Weights of a small transformer language model: a variant of Adam for these matrices.
Each number is 200 + 20 x the weight over its row's rms, rounded and kept within 0 to 999. Layers, rows and columns count from 0. The size before them is the row's rms in percent of the matrix's.

# down: layer 6 MLP down (transposed), 320x160, rms 0.189, rows 163-205, columns 80-159
# up: layer 6 MLP up, 320x160, rms 0.201, rows 164-205, columns 80-159
down163,101,202,176,166,199,234,216,208,217,207,216,213,164,180,194,188,222,218,239,206,189,215,188,200,196,199,217,177,216,208,192,208,193,206,199,150,202,180,222,202,192,181,205,214,176,231,234,205,206,213,183,181,210,211,168,245,234,176,218,197,209,217,214,202,163,191,187,204,198,173,191,203,207,200,194,186,210,211,235,197,196
up164,112,179,197,195,226,196,203,203,176,202,157,190,189,215,202,208,191,216,230,187,201,204,224,182,177,198,225,236,194,215,190,185,232,216,211,199,201,217,186,206,157,247,211,183,216,184,218,179,229,215,227,181,208,207,206,206,200,187,195,194,198,215,190,211,168,216,220,230,196,203,229,179,181,178,193,206,145,194,220,207,161
down164,116,198,174,218,217,220,210,170,226,174,207,196,211,197,188,191,165,194,204,185,184,188,201,154,212,215,236,201,214,204,155,182,163,214,218,193,188,214,214,217,172,223,201,190,186,212,216,209,175,216,203,172,197,206,206,195,197,175,189,197,224,211,197,204,185,182,217,188,195,174,214,176,190,205,194,199,183,203,210,192,226
up165,103,211,215,228,205,243,200,198,208,205,184,199,195,245,171,204,232,198,184,204,181,220,166,202,214,264,220,179,194,194,172,172,192,226,191,185,174,175,168,208,189,208,235,201,228,195,186,159,169,219,192,186,164,191,220,160,202,204,197,197,209,200,165,186,210,193,192,188,195,210,185,231,187,245,203,198,188,208,165,223,210
down165,101,202,199,185,209,193,198,224,171,215,197,194,187,192,178,165,168,173,231,206,164,202,173,212,187,214,178,209,216,215,194,180,188,199,197,192,151,177,193,179,208,205,193,196,190,194,200,213,207,189,186,228,228,190,189,167,201,206,184,220,194,218,206,207,201,197,176,212,185,200,191,155,222,205,228,180,155,152,167,248,219
up166,101,148,212,163,190,210,215,220,175,172,156,180,189,195,181,210,200,187,210,213,180,226,211,222,180,209,212,231,225,182,198,243,222,231,214,201,193,172,168,225,207,183,208,197,181,205,204,190,215,178,219,212,218,194,185,202,228,209,210,188,203,191,180,239,182,205,212,211,202,196,219,205,234,194,167,194,176,214,198,208,198
down166,101,209,187,191,180,214,194,221,209,198,207,155,198,183,207,172,196,210,269,207,157,175,204,199,164,230,239,148,193,203,214,180,216,219,224,214,184,210,191,230,171,202,186,186,211,204,207,210,203,203,212,197,191,197,181,237,230,200,207,212,188,175,210,237,220,196,186,206,228,185,194,195,221,216,180,179,190,164,201,183,190
up167,089,211,191,184,201,218,216,241,197,216,219,176,243,186,220,221,219,204,203,200,174,193,204,205,203,210,221,217,196,195,186,194,222,187,206,220,179,212,242,206,168,208,179,202,206,197,218,212,204,216,231,150,217,200,205,235,200,162,210,200,184,206,217,204,221,253,190,202,205,187,199,183,198,258,189,227,171,200,209,221,149
down167,086,189,185,214,201,205,213,161,179,190,196,214,149,215,184,191,192,188,207,188,247,230,201,229,207,212,184,192,215,170,221,215,188,233,188,188,212,193,164,218,241,206,210,198,172,227,202,190,191,201,213,232,153,209,225,162,186,234,169,207,181,184,193,221,169,196,229,202,182,185,183,228,222,180,205,191,204,204,172,190,188
up168,121,176,198,252,194,215,211,211,156,213,227,201,212,212,164,216,257,219,215,197,158,214,226,201,193,192,153,172,185,203,218,219,192,229,196,223,170,181,183,232,227,213,212,196,215,199,206,199,221,228,224,175,165,176,204,214,200,184,184,220,186,189,210,225,200,182,253,211,171,184,201,189,196,231,227,191,230,209,191,205,203
down168,110,164,212,234,204,214,201,210,182,176,222,210,216,183,216,206,212,217,213,177,195,195,210,218,203,204,205,168,223,181,201,212,188,192,204,202,178,187,193,217,214,191,216,208,189,210,239,200,197,216,190,224,217,200,210,211,199,157,205,234,244,206,205,209,198,205,239,235,225,226,203,180,213,254,201,205,174,191,183,227,212
up169,075,251,236,203,181,194,183,183,215,198,201,174,172,198,213,168,173,192,183,200,180,187,203,191,193,230,154,221,176,222,185,210,180,189,210,213,225,190,206,174,172,209,209,203,221,188,209,220,219,203,204,215,184,197,195,241,208,202,220,141,214,168,186,211,202,196,214,219,187,233,184,211,198,201,225,221,146,196,208,216,164
down169,084,190,223,198,148,171,206,223,204,165,197,217,198,198,220,194,157,221,192,190,205,197,182,228,217,188,199,181,164,207,216,187,234,221,194,233,236,193,213,166,204,216,220,202,200,196,220,202,192,192,207,155,203,186,200,228,198,198,196,192,210,212,217,195,220,188,193,193,196,235,188,205,209,202,206,219,233,188,230,205,187
up170,127,209,170,179,203,188,181,225,201,202,186,190,213,196,176,180,226,227,219,221,201,158,196,224,185,201,206,223,201,209,178,214,230,186,164,237,205,184,214,213,184,192,189,183,257,170,172,204,196,200,196,162,207,218,207,220,177,217,220,201,183,179,192,175,196,247,215,191,207,182,200,220,180,212,171,182,234,195,197,200,159
down170,115,187,242,209,192,191,230,186,172,212,225,195,210,192,209,193,189,205,207,230,209,179,211,218,200,208,182,191,209,210,186,226,227,200,211,207,201,197,230,208,217,209,176,195,234,222,218,180,180,234,190,169,194,183,187,212,209,212,156,242,211,192,198,179,206,209,224,175,186,231,241,201,175,170,199,210,180,169,210,236,186
up171,103,210,178,203,205,192,182,243,201,230,205,181,215,213,178,201,189,228,163,182,174,202,220,222,208,238,205,191,184,186,206,183,190,182,216,227,180,184,196,194,203,162,232,177,207,208,198,173,179,191,216,170,210,188,216,182,199,188,193,194,203,216,195,198,205,222,243,200,204,174,179,194,187,195,210,180,202,174,188,175,195
down171,098,175,188,225,183,213,176,211,210,162,204,198,200,175,228,194,206,216,200,178,217,209,188,188,201,195,217,232,175,229,192,201,187,218,209,204,190,214,240,180,207,184,197,211,212,175,194,211,206,203,206,172,257,195,196,196,209,176,212,234,199,191,179,179,193,196,205,204,187,217,185,238,183,223,206,197,252,183,233,188,204
up172,105,189,202,184,165,196,174,232,171,214,157,236,193,192,198,219,166,225,181,183,195,194,212,208,160,253,202,187,189,205,201,221,214,202,202,193,192,185,199,192,168,198,224,206,188,185,220,213,210,197,168,215,216,199,185,210,194,201,191,220,183,227,153,204,173,186,176,205,213,188,200,170,241,199,211,216,179,203,199,186,194
down172,105,222,187,216,174,211,187,220,202,228,214,197,190,180,162,213,194,199,175,203,169,218,207,200,166,206,210,213,208,180,185,199,190,200,187,184,169,164,203,217,223,214,189,178,205,190,208,225,169,205,199,219,208,168,197,201,209,217,168,237,186,203,201,209,214,157,190,188,204,224,201,211,208,223,194,186,187,220,243,190,169
up173,094,184,162,216,201,208,213,200,157,140,217,160,169,224,211,231,182,210,181,178,204,187,222,221,225,200,213,213,222,189,206,237,201,222,180,215,196,228,183,185,219,177,210,201,191,193,205,240,220,180,227,184,193,214,198,212,213,228,215,214,171,237,187,228,176,202,211,203,173,206,201,179,207,191,173,189,205,199,169,134,181
down173,097,227,210,191,219,214,163,235,201,192,189,175,193,218,175,226,187,184,204,198,202,191,226,218,210,236,245,186,234,206,220,205,205,190,203,207,179,224,205,189,190,171,204,177,220,193,192,215,215,187,202,203,195,213,162,215,198,200,208,226,185,235,173,246,199,190,225,223,227,187,223,191,239,197,176,192,213,199,193,167,176
up174,101,206,195,199,198,194,181,221,194,188,196,228,202,209,168,190,195,209,204,192,178,178,199,217,204,184,209,221,180,204,224,213,194,196,202,218,187,195,210,212,218,203,232,207,204,196,227,189,171,194,206,186,188,199,204,218,192,209,197,229,152,192,205,221,180,248,206,230,207,191,206,167,158,210,229,207,214,209,200,218,203
down174,101,212,149,226,224,184,224,165,163,206,210,223,221,194,204,191,192,203,226,200,214,167,197,206,229,176,181,224,190,197,211,194,215,200,205,209,199,183,193,241,178,230,247,186,203,266,219,203,147,188,188,225,190,178,177,200,186,172,190,209,176,194,201,213,205,212,213,209,184,200,193,204,211,232,216,186,201,192,164,168,200
up175,114,234,167,212,213,188,206,212,174,199,197,179,180,202,173,224,225,207,187,213,146,191,232,218,157,225,255,227,186,175,187,170,200,188,205,181,194,186,212,209,221,199,212,218,186,191,200,185,201,236,209,160,208,197,199,180,213,200,216,204,205,174,182,184,187,193,197,223,179,189,210,202,190,202,180,151,188,183,197,197,202
down175,108,215,214,171,202,190,241,251,253,196,184,168,219,203,217,202,204,186,165,220,176,194,186,224,206,220,203,216,201,177,209,219,208,212,224,203,167,166,210,176,192,192,195,225,166,161,212,182,199,200,198,195,215,220,186,174,190,218,186,180,174,191,192,194,175,147,164,211,224,186,229,192,214,191,206,212,220,214,198,190,208
up176,104,206,188,184,181,196,183,208,175,162,153,177,205,239,160,212,201,188,179,179,209,179,230,167,215,198,199,192,218,217,213,183,214,172,197,200,201,215,185,201,186,191,193,197,217,193,182,161,183,179,262,177,213,263,212,209,220,187,213,164,211,209,196,195,184,200,201,195,220,205,212,178,187,189,183,198,214,206,164,178,197
down176,106,229,204,187,211,193,203,203,219,184,218,177,218,227,202,218,187,181,201,200,178,203,224,186,207,187,209,169,233,203,227,164,175,212,202,221,155,221,239,197,222,198,203,212,207,233,204,152,177,200,211,228,173,252,203,189,225,162,181,170,230,218,170,215,169,213,180,193,206,223,176,188,202,198,220,206,198,216,185,204,207
up177,101,205,224,222,218,225,195,212,213,235,153,214,181,236,193,195,228,207,222,178,210,207,222,216,184,228,196,203,196,202,222,208,199,242,192,180,204,218,198,200,184,192,218,178,251,201,198,192,201,209,175,203,215,189,219,169,192,215,195,213,196,240,221,180,199,193,196,163,212,176,163,197,193,199,176,174,168,237,194,180,226
down177,104,206,224,222,174,206,191,227,199,216,176,218,226,166,191,196,217,214,196,207,173,201,171,192,207,189,234,186,194,184,271,240,215,240,168,190,188,224,241,177,230,199,209,216,184,245,197,178,205,189,203,224,223,191,170,203,189,163,195,235,168,213,196,225,206,186,209,178,183,176,185,227,222,195,188,196,199,199,199,185,209
up178,102,243,159,236,195,181,189,190,189,167,213,219,177,197,213,217,198,194,210,192,200,183,170,205,185,175,176,213,208,199,198,217,231,186,219,183,225,181,182,212,204,160,231,172,212,179,193,232,204,183,195,234,221,192,226,152,231,236,196,227,178,192,223,189,182,221,225,173,227,206,246,185,202,207,205,179,212,219,190,192,175
down178,104,241,171,224,211,198,190,205,217,177,193,237,216,190,235,208,202,190,191,204,169,180,198,234,205,165,243,173,213,204,217,208,238,197,252,223,203,166,204,238,208,198,222,170,207,231,204,205,208,176,207,205,220,182,175,174,195,188,202,211,185,198,180,211,180,201,199,191,238,197,204,186,238,195,210,179,168,200,181,252,164
up179,082,208,170,183,177,201,178,171,198,210,178,163,176,168,152,159,169,191,190,175,160,174,197,200,204,168,184,211,171,209,182,194,183,163,179,205,197,222,201,210,196,198,181,195,200,195,165,223,192,165,210,243,181,198,186,205,216,202,208,185,203,207,192,170,203,195,202,208,199,213,188,199,170,185,210,191,192,171,195,216,210
down179,086,201,243,212,163,211,165,225,219,199,199,207,186,173,194,195,189,202,200,200,217,222,190,204,194,219,210,187,135,214,201,199,200,185,192,205,169,218,204,221,200,215,215,193,189,229,185,245,216,178,196,201,150,162,217,219,207,206,205,186,223,197,231,181,212,185,190,196,184,230,178,206,209,217,193,192,194,171,219,191,180
up180,112,170,195,183,220,209,237,198,175,196,198,200,212,190,206,187,204,205,188,207,149,235,218,200,174,206,217,227,180,207,164,174,183,216,212,181,192,182,219,192,221,217,211,201,185,196,205,206,178,188,228,185,143,211,200,167,208,167,203,185,205,205,173,227,210,201,215,175,189,194,207,195,200,227,216,179,192,241,213,151,183
down180,106,200,211,182,208,182,158,188,196,202,188,211,206,200,188,169,186,195,186,178,188,207,208,172,184,194,188,195,183,208,190,197,175,183,188,205,166,169,204,177,221,213,207,203,186,203,256,219,184,172,205,169,170,248,189,220,184,179,202,157,188,216,165,191,190,180,180,215,230,204,195,184,177,191,207,197,193,195,236,193,169
up181,109,221,194,228,186,184,211,238,198,169,230,178,198,264,186,199,180,231,221,191,176,204,178,178,181,242,214,160,239,211,198,176,197,198,197,204,193,198,193,200,183,221,193,187,195,204,208,194,233,168,202,164,168,173,191,170,232,214,201,216,208,206,206,198,222,197,222,190,209,220,210,154,190,203,226,224,174,198,175,161,187
down181,109,221,180,184,168,174,214,197,202,202,240,195,199,206,192,209,188,195,195,215,212,185,178,209,173,220,212,188,278,256,220,164,168,183,200,184,177,208,191,206,195,197,194,208,180,240,181,193,202,170,200,173,218,201,214,189,195,218,190,208,228,207,192,178,221,235,222,205,200,199,184,223,174,190,221,208,210,193,203,207,209
up182,092,190,215,204,232,213,209,190,144,207,196,184,191,248,218,197,191,216,178,209,191,198,191,197,183,197,187,217,198,216,195,235,196,192,166,187,171,219,224,218,152,213,187,200,212,218,204,189,176,219,201,233,191,221,209,194,166,174,224,200,175,190,210,194,170,246,203,202,193,204,200,193,233,216,195,190,197,184,199,204,197
down182,092,207,219,218,181,208,169,214,192,215,248,168,224,173,196,205,191,222,194,180,191,212,211,197,171,212,202,176,187,167,206,177,188,188,197,210,196,140,232,193,187,214,223,198,205,277,189,222,169,194,186,206,212,208,194,207,206,219,221,213,189,186,211,176,227,194,191,228,215,225,230,182,177,237,189,189,231,195,238,160,166
up183,098,206,198,213,210,203,195,181,204,189,202,204,180,224,192,234,201,210,176,212,207,182,201,225,211,197,176,194,194,247,169,234,229,237,212,199,213,207,168,194,190,212,242,181,186,179,174,199,172,180,161,197,217,220,227,180,192,215,205,174,196,184,149,200,158,192,196,242,195,160,210,221,167,172,194,164,183,169,216,205,208
down183,100,208,206,189,168,185,201,212,211,238,198,191,172,206,179,203,185,167,202,219,166,181,200,218,179,209,225,207,195,217,229,195,214,220,254,228,201,178,215,212,191,180,232,196,231,225,197,229,171,192,205,217,188,203,179,205,198,187,212,195,170,180,171,197,177,193,171,230,190,165,218,168,197,177,240,175,194,180,197,205,184
up184,090,173,197,221,197,213,215,202,187,189,191,225,189,198,220,222,187,169,199,193,201,207,201,180,223,187,163,201,206,192,219,214,188,218,169,205,207,190,168,245,189,230,195,182,172,200,193,199,233,177,177,196,221,219,224,226,186,202,218,204,199,211,199,208,160,208,193,163,179,177,236,234,204,189,184,218,200,205,183,225,183
down184,093,231,195,160,185,220,180,214,249,216,186,184,233,244,191,204,197,177,173,170,204,209,207,155,199,218,184,179,237,217,232,190,198,217,198,175,198,160,175,208,193,201,197,200,155,205,192,170,225,165,185,204,194,186,210,183,184,157,196,194,189,184,201,196,199,154,180,169,212,232,223,221,212,158,192,236,203,208,224,210,212
up185,083,212,231,206,161,188,172,212,209,246,201,223,199,202,209,198,217,202,160,222,161,174,202,207,178,226,233,197,190,221,150,206,235,182,177,240,225,173,199,215,196,205,209,202,176,204,184,203,212,206,190,214,204,218,198,213,216,154,185,179,222,192,189,209,222,220,193,245,188,179,215,196,183,195,210,206,176,211,160,193,205
down185,088,221,197,204,226,214,173,180,215,194,205,164,205,201,178,208,211,216,206,176,205,184,193,186,229,187,194,180,200,175,177,212,214,171,186,182,241,140,204,199,179,211,150,218,201,214,179,186,199,180,204,221,176,207,191,207,217,216,185,190,218,208,201,191,213,189,185,201,201,243,210,212,204,218,214,186,190,219,167,198,193
up186,093,182,203,184,191,184,209,206,246,207,215,206,169,239,179,210,207,213,210,173,204,204,222,205,205,189,227,178,187,165,213,226,257,190,223,175,203,184,160,172,216,151,235,190,220,197,236,199,204,212,162,203,168,213,197,206,208,201,215,169,201,206,201,192,213,168,205,185,187,182,189,157,178,193,183,187,221,189,199,189,194
down186,096,204,178,188,204,199,197,192,200,207,209,216,163,230,194,222,162,211,209,213,216,198,168,209,226,154,205,198,206,186,200,243,208,203,223,204,184,180,180,183,204,157,198,225,219,221,217,179,222,185,176,186,179,251,179,180,218,167,207,216,197,196,195,209,196,176,178,215,217,210,218,181,174,207,191,186,226,191,200,208,190
up187,100,224,172,206,198,199,213,196,191,191,220,190,190,189,209,200,221,183,156,198,219,205,199,201,251,262,211,168,212,189,196,177,204,195,208,226,207,169,176,191,204,217,238,154,201,200,180,193,224,195,235,195,213,183,193,207,190,213,200,206,194,180,211,181,191,201,204,141,208,171,178,211,150,211,154,169,214,192,190,192,197
down187,098,227,188,164,202,188,211,232,208,235,217,205,220,197,217,197,191,180,181,222,222,241,188,179,193,206,199,219,192,172,204,252,187,194,193,204,189,186,222,182,209,230,192,209,208,197,192,191,211,206,191,185,171,181,169,261,228,225,187,210,198,206,194,145,192,179,185,178,190,192,205,207,196,205,198,211,208,195,198,209,185
up188,094,204,182,216,194,172,213,198,177,187,218,211,186,194,184,180,192,164,209,165,191,208,253,197,201,208,199,196,221,216,185,226,236,184,210,227,216,164,196,204,188,193,199,222,216,189,219,167,200,177,190,189,194,192,251,171,182,204,208,191,193,216,196,188,165,168,214,181,186,208,178,223,221,201,196,194,214,175,179,189,216
down188,096,189,202,179,216,179,201,178,136,204,245,230,179,191,175,202,182,175,216,194,196,220,183,206,180,216,207,180,191,181,201,190,205,165,222,204,217,203,222,218,224,210,201,209,198,223,229,168,177,156,214,183,206,189,225,187,189,208,230,166,196,182,186,203,178,204,178,237,212,211,192,173,187,216,186,192,216,182,192,245,216
up189,089,186,204,233,202,204,214,196,172,215,194,225,213,245,209,213,199,208,204,181,210,188,212,193,218,181,200,202,193,208,192,230,226,206,226,180,184,191,190,214,187,200,220,183,211,206,209,182,240,184,208,185,229,216,212,189,193,187,195,201,216,189,207,177,169,192,224,188,190,210,196,192,191,221,194,191,200,229,172,224,193
down189,097,214,233,220,200,183,242,218,194,220,182,239,200,204,233,217,202,210,218,202,207,229,216,244,212,177,206,173,213,180,225,233,235,215,189,173,167,171,197,193,208,187,226,188,191,268,180,215,210,175,194,208,225,200,184,211,198,201,223,252,220,189,224,226,228,194,222,212,223,202,208,221,259,206,189,165,210,215,210,176,192
up190,072,182,222,202,212,198,233,190,183,185,159,217,176,232,213,197,191,229,201,207,223,174,204,195,216,165,221,186,247,194,176,211,201,201,203,183,204,195,175,189,205,223,182,187,219,172,177,191,163,185,193,198,179,196,236,191,152,231,189,177,190,207,153,178,175,195,219,191,200,196,189,214,187,193,206,214,208,158,202,188,172
down190,081,192,221,157,187,201,187,203,210,185,204,196,192,221,179,190,223,217,192,230,174,219,212,202,208,185,197,166,215,151,197,176,219,166,208,221,216,240,205,180,189,185,172,215,211,220,189,231,222,192,189,181,206,222,222,200,209,226,175,175,225,178,184,191,204,194,214,204,213,201,182,191,197,211,239,213,202,177,192,205,201
up191,104,267,224,209,207,198,184,224,191,214,163,227,219,197,206,221,188,204,222,189,210,222,219,235,201,206,221,214,209,197,176,179,222,193,225,190,195,193,147,215,196,177,227,149,233,176,181,213,199,213,218,184,200,184,211,209,211,221,211,177,195,188,209,200,205,239,216,216,180,161,203,205,178,229,205,208,199,187,194,223,193
down191,107,184,174,206,171,198,205,211,250,212,188,207,214,170,191,183,232,195,182,186,195,227,189,201,198,192,187,175,208,172,196,157,218,181,218,194,173,180,239,188,202,175,201,202,200,207,185,214,188,161,216,222,229,186,175,186,180,215,174,225,130,202,199,171,215,166,175,197,233,164,210,217,187,204,206,182,250,203,196,200,222
up192,110,198,186,182,206,196,189,186,176,169,224,211,170,190,202,218,212,195,188,199,211,197,199,201,215,217,194,205,182,184,209,181,211,219,195,151,196,212,206,217,195,203,195,193,230,172,230,207,204,210,189,204,189,194,219,197,221,199,225,209,218,199,186,198,176,203,156,179,193,178,178,234,193,195,166,222,206,235,197,145,198
down192,108,204,213,171,219,157,187,163,207,217,195,212,202,209,229,250,166,167,220,249,198,205,202,229,170,191,203,233,198,174,245,207,181,230,214,211,214,187,175,178,223,209,208,168,211,174,241,182,207,198,203,202,212,213,217,212,220,177,187,201,196,211,209,214,211,204,196,198,194,200,209,214,238,208,222,204,216,181,202,214,224
up193,099,185,200,152,209,242,188,195,209,212,226,181,154,181,180,205,183,247,189,205,229,178,218,205,174,208,223,196,176,206,215,213,222,191,151,198,193,199,177,217,210,219,204,201,225,198,227,232,245,199,212,199,173,203,189,189,173,245,216,200,218,190,203,197,198,179,206,220,198,191,194,226,182,202,192,225,218,232,156,205,203
down193,101,201,188,142,209,249,197,197,194,200,221,196,167,195,210,176,165,223,197,205,205,185,213,231,180,208,233,192,174,206,207,216,204,203,170,161,194,180,210,215,218,201,203,214,215,218,231,225,212,212,166,223,201,183,193,223,170,209,214,226,226,186,174,204,209,195,202,227,187,196,198,207,198,197,206,216,218,202,181,203,211
up194,094,222,192,213,203,214,230,194,216,178,157,192,200,182,195,161,248,201,164,206,178,205,212,202,205,201,186,237,198,245,179,176,188,176,213,186,214,210,208,220,200,224,212,183,183,206,177,204,214,208,236,226,161,206,218,186,164,208,237,168,178,188,168,196,154,202,192,217,193,194,200,216,181,195,194,202,178,204,200,240,205
down194,095,195,234,212,190,201,206,187,221,185,216,198,161,225,210,206,208,194,204,175,194,218,204,220,223,177,161,180,178,187,194,205,196,208,157,215,201,195,207,208,210,200,206,230,206,246,193,164,169,186,227,228,209,209,208,229,202,189,180,229,239,215,201,191,171,202,218,210,187,174,214,220,177,168,182,231,199,170,219,168,200
up195,095,225,210,219,178,210,167,214,194,232,225,162,191,193,144,172,198,205,214,193,167,204,212,198,183,239,207,192,169,180,206,173,223,199,195,193,198,164,192,193,197,239,183,191,205,206,203,215,219,179,215,184,207,196,212,177,222,216,187,203,198,206,168,230,205,195,182,178,187,212,222,191,215,188,210,180,191,209,189,195,197
down195,095,201,208,249,174,231,206,205,202,166,197,187,204,202,162,198,178,166,208,170,215,214,206,199,184,236,200,238,214,222,216,199,217,194,190,214,218,192,170,210,210,222,194,234,186,201,198,191,195,198,180,190,218,223,240,201,186,174,175,171,233,197,179,211,228,144,197,204,169,214,220,237,231,226,195,220,198,202,169,199,194
up196,090,214,197,226,256,205,207,211,184,184,165,205,200,239,188,213,215,207,196,174,196,168,230,200,175,224,195,210,215,202,212,233,206,184,205,174,185,229,220,202,201,196,173,182,194,173,211,170,207,200,199,206,213,207,234,197,195,210,179,214,184,198,151,222,182,233,186,221,195,209,199,185,197,195,208,182,185,183,185,187,192
down196,090,211,198,203,165,222,198,215,222,180,184,202,222,204,193,184,228,228,200,172,229,179,190,150,202,187,213,196,205,210,203,203,183,202,194,226,238,161,169,162,185,186,191,233,213,220,221,215,213,220,202,191,214,186,204,251,236,173,221,201,173,173,216,189,205,174,181,209,238,179,190,183,246,217,188,201,207,183,189,210,210
up197,105,212,199,215,161,231,177,216,193,202,197,224,211,193,198,198,200,174,215,160,210,158,185,234,217,195,188,181,164,224,206,176,187,225,157,230,171,206,178,228,198,197,197,187,226,203,197,184,192,196,207,228,183,217,215,213,194,221,218,195,187,214,174,169,201,198,194,219,192,209,201,212,188,241,212,212,201,206,164,187,182
down197,110,225,215,176,204,194,213,208,228,205,207,177,164,175,211,229,215,195,206,213,206,177,182,201,223,195,203,200,153,225,194,214,183,188,229,227,134,194,182,171,203,205,209,205,182,233,205,174,205,198,236,184,206,171,208,243,188,151,195,196,199,220,200,173,175,223,194,213,205,202,208,213,248,243,229,195,202,208,192,188,198
up198,101,184,162,198,201,263,203,178,187,209,183,177,185,207,180,184,199,216,204,193,180,197,231,206,196,212,181,172,203,184,190,199,180,218,211,215,190,217,162,209,216,226,208,177,222,201,207,195,197,216,196,225,221,184,233,173,189,242,236,160,217,191,227,209,201,195,200,227,193,163,192,173,246,239,215,203,204,205,173,212,179
down198,104,188,188,191,204,214,230,146,197,206,188,213,184,185,205,216,200,176,186,220,242,189,214,214,195,199,194,178,228,190,192,211,179,175,212,205,175,218,208,217,217,197,197,153,203,215,196,172,175,202,228,225,222,185,233,167,189,184,208,202,204,190,230,235,184,209,158,212,184,165,201,168,208,205,213,197,180,208,187,210,198
up199,104,181,190,218,174,234,168,242,200,218,208,221,206,165,217,192,197,220,163,192,194,190,225,198,161,207,196,225,200,253,208,214,204,221,209,201,213,236,241,196,174,244,228,207,195,182,210,194,187,230,174,219,190,253,202,191,225,177,185,221,183,204,184,190,183,213,220,209,177,207,195,202,217,179,194,205,222,199,209,200,196
down199,101,203,190,203,233,216,171,223,185,191,217,226,179,159,227,211,156,209,198,185,187,197,196,200,197,172,183,212,184,231,200,225,197,186,204,221,185,168,229,193,217,204,215,215,222,187,193,206,173,223,211,217,159,202,206,196,245,189,186,201,171,206,224,211,215,193,206,215,167,189,178,187,160,194,233,203,210,161,234,170,172
up200,111,188,178,189,181,194,195,199,138,180,209,213,200,202,156,217,196,225,223,187,192,218,193,190,190,211,188,210,206,202,212,194,202,214,200,212,193,191,166,192,172,221,198,214,196,177,246,203,198,191,192,177,203,235,196,184,196,188,181,198,206,213,188,240,184,210,203,164,216,163,208,203,203,205,195,204,176,203,222,225,194
down200,110,223,180,188,184,187,203,224,186,205,176,219,206,168,195,221,228,203,211,208,176,149,166,224,220,189,231,215,224,206,203,204,175,199,188,140,170,172,185,201,188,204,180,225,175,199,222,189,187,209,188,213,197,212,196,194,205,175,210,226,204,188,196,228,213,172,211,154,211,199,197,200,202,225,191,190,235,175,215,208,207
up201,105,246,217,189,188,199,193,224,206,160,210,191,202,219,163,170,211,199,175,230,192,201,199,167,227,182,160,204,178,196,206,206,233,197,211,184,181,167,220,199,210,188,187,191,178,198,191,169,195,181,223,231,193,201,191,198,211,214,209,214,220,212,166,217,164,184,214,194,169,200,223,174,184,193,206,175,196,190,183,233,174
down201,109,239,216,186,209,183,210,191,196,182,205,203,240,217,203,159,155,210,193,166,204,205,201,166,242,164,208,207,193,174,206,195,179,209,202,179,213,157,265,204,187,184,199,170,182,199,221,187,224,191,198,214,201,197,205,214,182,185,172,256,232,195,217,186,185,179,218,173,174,175,205,179,221,201,189,192,208,194,169,177,197
up202,116,208,195,207,200,203,184,217,190,182,147,172,182,178,201,197,241,210,221,213,204,178,194,225,219,181,154,192,174,196,220,240,185,182,202,217,181,193,189,222,182,225,194,207,197,202,211,179,222,216,226,199,222,205,202,206,208,206,196,194,196,201,173,212,176,220,210,189,172,182,201,205,187,202,179,202,158,204,165,188,188
down202,103,232,179,189,183,214,185,188,228,199,231,202,190,172,180,197,225,228,208,213,221,202,190,201,192,185,201,199,188,169,222,218,155,163,153,198,193,199,197,190,182,209,169,229,175,235,214,182,197,207,209,185,193,163,214,198,207,159,173,238,190,174,192,184,216,165,210,167,182,192,223,213,183,190,192,214,219,217,200,183,185
up203,092,211,170,185,198,233,164,197,203,204,204,170,183,216,220,139,221,207,216,189,204,175,214,239,198,180,213,226,209,192,203,192,220,202,156,216,197,197,174,196,215,178,244,212,228,198,184,201,190,178,178,222,181,212,230,202,215,216,174,168,220,221,219,168,199,213,205,213,190,175,206,145,188,195,180,228,166,224,202,190,193
down203,095,221,170,216,212,237,189,194,169,198,233,184,212,212,168,170,226,171,190,185,219,211,174,216,187,173,187,224,231,161,194,189,209,202,209,206,181,174,190,213,241,185,182,227,187,193,204,202,201,204,206,227,220,183,216,191,202,234,180,195,203,205,230,186,201,202,212,239,212,193,201,148,233,156,196,228,180,214,190,204,217
up204,090,188,178,180,215,179,199,215,207,188,176,218,186,245,182,226,217,183,219,198,182,190,183,235,188,201,177,219,225,193,201,222,185,212,184,244,199,191,220,193,195,200,208,163,211,194,217,173,226,204,207,222,167,265,223,162,207,191,189,211,188,204,172,213,143,173,174,216,192,165,156,204,209,202,212,206,185,156,202,211,191
down204,092,204,209,184,175,207,255,218,200,204,216,264,177,188,219,208,170,197,210,169,214,202,201,179,202,217,199,180,189,173,210,233,175,188,208,234,182,194,186,197,207,195,236,195,207,224,174,184,193,218,193,239,205,168,184,203,206,193,242,194,181,185,218,240,212,214,166,227,193,170,208,215,207,213,207,175,203,203,187,208,209
up205,092,205,199,220,239,229,218,207,188,210,165,200,204,226,198,215,208,197,195,211,178,209,221,196,230,233,163,209,192,231,203,205,239,240,183,182,180,205,207,205,177,168,245,203,200,201,189,216,201,201,181,165,171,210,220,216,193,210,216,162,188,179,196,161,195,178,197,199,167,167,226,217,207,218,203,201,224,210,191,181,219
down205,095,206,226,183,195,160,195,183,200,225,213,216,184,159,206,231,171,183,201,196,179,202,174,193,164,212,211,191,201,233,193,190,204,198,207,203,166,193,185,222,206,216,218,181,198,221,190,177,207,214,221,157,225,183,198,182,198,190,189,199,233,219,215,194,206,245,221,200,195,231,189,216,197,207,213,228,231,201,237,169,201